config = dict(
    num_attention_heads=1,
    hidden_act='swiglu',
    rope_fraction=0.75,
    attn_scale=0.125,
    init_std_qkv=0.0561,
    init_std_up=0.0561,
    init_mimetic=0.7,
    beta1=0.95,
    lr_head=0.0148,
    schedule='wsd',
)
Each number is 128 + 32 x the weight over its row's rms, rounded and kept within 0 to 255. Layers, rows and columns count from 0. Numbers have three digits each. The size before them is the row's rms in percent of the matrix's.

# layer 5 MLP gate, 192x64, rms 0.213, rows 100-191, columns 0-63
108:113083137172105145104116125081122163122148065122155097094097126106131085132144142192127145172107150091127112123076135132161093076104164114148093120118114086180051097140154144127111139167226148
109:172128125114090137142158125145109101031099125155106105126153125120130088145153113104053124121077106082150098118150172159114108123121174199147099063173142153095117176146079146144063153127125136
092:157122085118138116122144141160128071092142105166114127155112136142202140124118108121063073051096165159082106156126148110151182110151087117055103128160165126097111129064072150120119125117108172
071:114178132071087104136145112146134132108070191123124117170105190109110134169159143092111114117086123072114175138085089130109074102128173147076094155120092105140101142147091089132128188097105066
087:108134138086126124132151141059132162134161106124128081070075091142169096161099134127174101111069217090073142154076151117124137156087171103145150171099123113120185108113132099156157146131133167
117:115126082133083079128162140102078082109081154151083134132144125151075106126113143211158073102139151097136104146190116160106090100127118113138073109205174130100110095101137090093165118145132102
112:148178097143100150106153119102093159176108068118115125080154098126131114143108083134123202090109174156165102187097152105127116106115154134081080173169097118137193121102136113114203082125158135
096:101096121071140100092103166122086089183123130099090095111131107126158132144068130151135103114098107140132116147132166104093061154109183189132160131130105155124105096133132147133142146002118165
100:150132117139113102093099133101163109115086104157132108091104100138211106143094159173162116109206119161138083170114136082112135114116029129152145129171151114174110142085113151138138099133112201
075:158077115217079133104087108125098105126097096118099089109129192140088107155105119106151106102157169148105156078132102093098086095099133101164173064170085132142166094138119142089166121148132160
088:092174128090103153165140098183187131185139174111124189140140099149120083119174122125116170115194191143101082132081163140159138112131069122120106171135164151082086110132146139099180139122125107
111:110131110103110151091140109141120124190114145121113126141128029077111132090121114145100063146126129097112077168120106066137156152124053134132127120135180174120104085045083133158113170119123113
091:142089148148133109116143167137112105056077109099128107117180154126139065137143044132116140172166155118174089145070144145131172094153128179112155136072129195133140157127143148139111153141201128
104:125153080172095177137155125114108117120056169104108091146125110107164156104144102092067170095156129082105112076142146136165112097089132095151054086187138114117125144109127099075134090167169163
074:114125094085129135127157103147060105131135081162115096128108149182127132114094116243178166081140198150141157133104137145180157080126126119169138132128128126145071111103113138053126116151130134
097:139142191175132109101142138140148150174135126204140058180131160220077164169102160133110128124148088129142121074120113165126118169126141115068073153093159153133090103119107149137116116129135165
102:130172137142138168122151144128078108141134105135073139142206138176148130113174104068154113121122084102148103079126117171162083162122135159078104060094083142160112130129121152142189061104147167
099:163091165084195064120108172152178093153118117172112103126077098110102143122127108132119138074110104073095128154145132089126144133149090143124101117131160118095125107169165066119095201198146152
098:152139129120112080137091127177137087136122151075134157139128121154119169146102108153112121097129145036140154110129111173123135147161172218134140090155162131096090194095158116119213095083123134
089:130162134093141085146184138143124155161129053161094099134074099169111116133071086070117105152116175111111181123135114121144116139196124067091111196112176081156117119171121137125126148125108167
098:125190040126075113112173168120102134125125129137085061104096150133183168141182151131117103147114100092124147121097108124127139095071137136099127125087065134144100122147118171143105070170130191
077:143112179155063100180109114101101105170136132113146103107147061126125110154110124129127072171100117137138086062141171068144099125193129115174162101128095181184142141136101163104079119111134171
093:136138113068089070160158150130148150137174139156153148080164071081178132129122181133112081110166084105119062101101065065166154139106107089140112133132138129114153135106171153074157112155148131
090:159079071149156047103089136130111129120184136104110122129143102159061114136125098130108135077093133124111171203158118102148126177137147103071171097183125157089131144120114110066106127076128118
102:128103109155120111149151081119128110103093112114107067107153121101114165187131106112106139159184114203108165071123123051109101128142116154121097143100183116097122060064082123084137116085115099
081:158130159117114112089150113106025116200105140092153135167082097167115093096091157110100105111169128069077131127152177109152111188142118112140155128144161106101071129133089127106108189134139126
079:122199118098129123109127121166162101085114123109194169188111129099135131119138134099146153155165103103156118089157130132103188152092093121155174169120145121152122075208062106102192149133104096
104:189120067083151127127155074105109164108132081116164154111059113135116137126228102121159079118129117110113092095078118142179110145122092142168152094095129117147074134107102162163146109079117127
087:100089068101084109123102160141091093139153144161120105190141150172081162177146177136116103101119155128166121134175054151145095133111112185081081159113079109154115161139152135152141096081101167
077:140106099189190081131058073137113155138155140092149115140134157115144120095106150115166125152164107121145105141143123144154088046104130195104214119084112138151109140145151149090137102100084085
067:099119139102165088126144129128182207096122169212134139081155111140172142092126093186177125106123110133133178131124098200166139141146148110132108207124144112148178120121116161141080156121103143
099:107148113168149159116131082102095120176114140141135126172068076148182059113150164186115103089113121139127116193129107117126097117059160118112157112079098103162091160092120141109158066173155138
090:136133121111074103092111128179148113100134158160116150092117148046168124111150112168117175167129101146126083102120148111090074148102133086060096107144144168133161107117186121185177085063134137
091:170175116113157128139103158137077113038106112201122145097151147165114164117116157102135154127107105105119122096146148118092084128125141089119121111184102120094017141112123082088102090097107150
102:134122096088113164061153164150165066101113095144157107143131070145121132072148220164122146122159097164125130112110179156137093154115134119102088151116155113092184135122105134145081166076175103
082:150112090210130136132089135128166153161133096126122090067168143169084094107132080069157108129152150113086111174125159126152102134079169122208148167169152085160116071139134120133173144120141128
096:141088143124110146160173150099072151142145103152114063118109116099121128222096132119110169110112102070128167201136166128069124177121115152131095130120187081134148140187138098099153131112154163
085:155106200102102091115133158142166173102106151151168121114101174183076145137075189202141114140147095096119121137113111119108155081106121116131112139143133086081077073162166118113155149166182111
092:098180139089130126163194068087138153106080157130139126135068119181116097114135146120165113082117140174120177112110174087148094128164165148114112077139114105074168097098070139072127126090111107
107:148160148199080160160104139102179154158102133138094145177109124139071175111171118163087103147180134199132107137151112153126080143131157123188143110158133132073141126085142109111140188146174169
087:119124152164153130173181172110149081118113112104152103161083141105097141170119132143129118087187116084059132076136165175086141174094142119125077113141119117194148087159107095102206102138109126
084:138119127088088123140129179104151116130144102066127141090129143086195136159083146076136161099145120136083113193055183161118123159148138131183109140099147113102081059136107106088124187126116105
095:146150141103119136126087154120129102189138090116155100138170126085160129118123097142121092155104183084065147113123101109184096132091083169167103180108139118118158164116181200158088195115155163
106:155126155134101138130134168145096144166141069133134083121140117104041115148067117083123088056138145132120138122097113161170120081142087155134082147167090158141108115199067108129107110098185118
103:109146098157113064175155108143163156122114114132099104179129083088109139080055130143140151129086104117122171148097117094137141065170108099129150080163150113108122101164139071132169098144161215
086:125155152104156051114129121178105124080191089087098107133091145169058152130143116135154123144115135182115086112171095110186075100143113087153119104147132104124213146117127100098159148143170144
106:124104153150150147110173174138162124114116111157108141074140103168106185158183139105130144114057166111057104145143156107026159144130143104145078142119133145077190107145146115131143162166102144
108:142117128117073136129153126121046092160172116146123159095101163161150123116108114187084147117112132109138122157097117123105055164128058147177138116160124078199133117112132103082133184084109179
087:149143115065099083092162149211134187139149067109124125121110137109124111160109088107131064131148118090073106112103121116133093138114131107143107117141133197164093109150189081108143084140071174
124:141068132131092187104156142110189120126183143099155129115148119113103140081115113158152149116134207103088113120106080157095186082094118115153053152179180126154089116108127125171126132173095131
111:127153120124090131132121084089119105169134148135084073060172094153118109132138146120156114144109153100142177098236113131138129136092121138085098165118073187126148097099093201117143117124085161
103:179111116170143074091174132140206130148166149186116142094164071203152085129078154127155148163123109098122151145103138092117130122083135186133181077151113127168108130097138166136106136132113163
113:098105096142178125172117107133161106144105152112123096104160116119130154089215071136067115129079139074135076122086114115107107081085121142196148122104136161107096129112122170058115154098167158
085:103085169184111158154140161105193130146131138190146112091119127140103103164114144194175121085115129091097114124133146115070149131129076182186074109167153117108129116164062152098155159126161149
108:124091161186093120134157080115110140171120134089133143059103119075150148110145150186101150166178091126125112127136164119159132091116087120120115081096183149141142109172077180159121168130210148
105:134141095116177120078187110085129166165160152080120121155115088148087185175149146112131157134141122117124136074089177090144143178082119117145109067149102174059121151170169172120091116134149108
095:146119087159126112123181156169177155087150118069125101141151112154102129126087189180084126160149162175134208100101170110145155142109106114142124134127179066139118115097066111107114151125166075
111:184068125145180104140094112107132190131097126171134091088109173117182131157158183099095147105143166145122110192127125180106162107118101159096141158141100114159114101116151211126122141130139195
095:150094119140151080123207143103159116073160075134143139173119073141083130160089159152136143127152128125161118113128130118126061065115107094132106130161155187186162113100164121130187091110102076
090:115116141112088152104088098104145125107104106133074144160084086162128134164146065105158170134080109115076127160168199098148119099192132069067152103118113166109142132094115110110182125098170089
083:123115085110143092136136094103070143139159168093180161175152147120179126093158114099170154070045169176212142104145124163144176108138151140154136157107180143138141152141150162135105106148112104
087:111164116020153108102115144153081143066146117146143136133105128136127119101099134133115145096112117151128082123109135128047117119070175119105183067138130208076133147088111104114161103157136138
078:106113188168163089110112173126147122139081153092156054158115130147125171123123148101070179079119199119076149093092076061103154105123131120124133087108093128145134116156125071135152084128107129
101:084117122153117118187133145094092097134157122128041105162065162140184075115122132147106176123134078068111154137106097097123173166141102100137130081121175148096119157101150142185115083142099158
104:167118089158145148061095151148153094135101116154101136056143110101088097121165077164107072154095178129156185125099120131072111129147108145112154164123135113123105103090101086069134121105204162
083:137087111104122166092097087105156104123141096147177123093105132144126091108133076168157111149206095048106199158124132130132129152118102132150103177151077144070122103114166105124064152113126076
114:167125126106120120136100127191123068117167142124102153125125111122073164145173138106135101120148174137098111101161184114084185143191062102115079079126133123060143148149168137099175138188150111
084:117132062114117124098058155130159176153121082098106118085151163166152107099116109146162120175170120112131220117131132141108151140144085081164152156081113103158072113196081116111130133103103155
103:121101184195081132131103092139169153118123175128147139109138143143102144123089183115118174093177096075089190142156165134131177135120113150179105070144081151157111110178111090125156147106169171
112:215135140181125128079145170092145088130103110109145092128155186163143128218126116111116112147093159163155139109118136124111140139111185080152144148130080130114113045070098139155131144089149121
082:165134113158207115089123134120175083128185144198132132100155156125143101181088130123091133173124152112121075117112116219132111126129126155185147107093130131132140106110140161219122129104112097
133:180122096131159103107092131107181071066126133152094151156159137149089126110075108117149204083117120107096126155162158121052117154139153171172161156177121119177176153136171132119149141126083139
079:111132147184163155110119152201125055097130124170108126100139143133171135101155087151064103144150115120107116127098147103128166125068163085128090138172064152162161127136103202079129092142163109
107:140124116136129111107148093210138109081089154096097144151099086145133161083096183109120125184069085142111109136181162128134144114044151111126116140164166125144100120209109156116119130087086156
126:130102145153160139135098097105150149112129093145082053108091118147161136176184194145160129114133134092147106168135121114136210085106145135143159105113078123138075138131171118170113112060120201
076:197087131127098150062123074143133079126061135137101128103107127145111218165116148102140102101125094149164126089153167110083107131128150137201148150127154135082125071131116140093128160148102178
112:139126120052150135096121166152124113141203127142129102158126104153167125103160063102111068180161088116108103148160165148140141104123129066163116126168113098138130158174176106212131094101116162
096:121144159118092147090128114166164118087104165095086085085146114206108166143131117195132125101162114120090193160161149099096125163103161093186138063090161165131134105106138102166164127174131128
123:149126183207163154117087154157170161063122094191121133142080102137150099066097118132114101104129120097126153094152079114135135153116130122191148135152118132135094139120137105155184112079152205
114:126107169150181103108129171159159044150111082180100121144153112148128108155076143098106179099101096176114153125080100069083127134153111115134143117149162201113119112112137087184143148165159099
091:153182138092117156092169139098121119129144183149143094129121173144132093130156117149187113184154143145154143111137161140199122068077188156148143096073097060131091115118057120110147125146118090
090:175131155142138171114102140095115065161184089134172130153086133099163116149131089166143112067080110087093151162133136087172082165169070148123105120145130133165146098083134215131141118139099125
093:142115126156140143171181104104116181139117101145154142092126096167168151128100165080075182143147147143113087158111160181095108158130122146180145065145144159125151134168231164096138092124114100
089:103131102099156109149074146108100091171203092140122148153172123102102087126153107143130167109103154136083132090115170088160097170083084025115132158184148125119105135107132114149159174141150165
111:146175167077051146116112120159095092143146081102116145166102121125124170153170132167128142141094132144149082125136128171121131175151144117151136087156152121034138162096153144184153101053084136
087:143142167071107095161109145103139131121128124135116082179181083175096106114139100105160146200184082118111088102102118147177135107130055117060096129152090122137128126138111124114118123102197070
085:138087144086130098161127134171111216128148113125108178153087070076187140190129123118066114102103172123110129167070123104150138130101122130124114095173106170146149174119074128130108174160158137
091:120087098117098139117150128121071094236145086102106120125079065141088083147119168176076127076148137114112081149153130124109137147169127146078158136131091100126177124083107171142132168115115144
107:165193102131128096134134165098142121104141125155075090142116123122129178116151068100067096118064113066142147154116130118137122159137135139136121154080103148189071150118162218175115107126175141
088:111103165139140108166148146137111100135169132112086126075052151204064141199130147132120084105099163125113127180149145154091115183121167098119102095146111105143197099178120095098117127137153104
104:085160197141096118175150174084160093190091092179066079178175104149105143128125101109158137136142163139115175063113147139115143115114132148144148137149152137168167101158086133121189122102103118
090:107125093129083062154115144113121155136124108128089080159122167175081087167087061134081142096123144138079069144111137097189067154108124132121141181102202131123124072160135122120123159134141141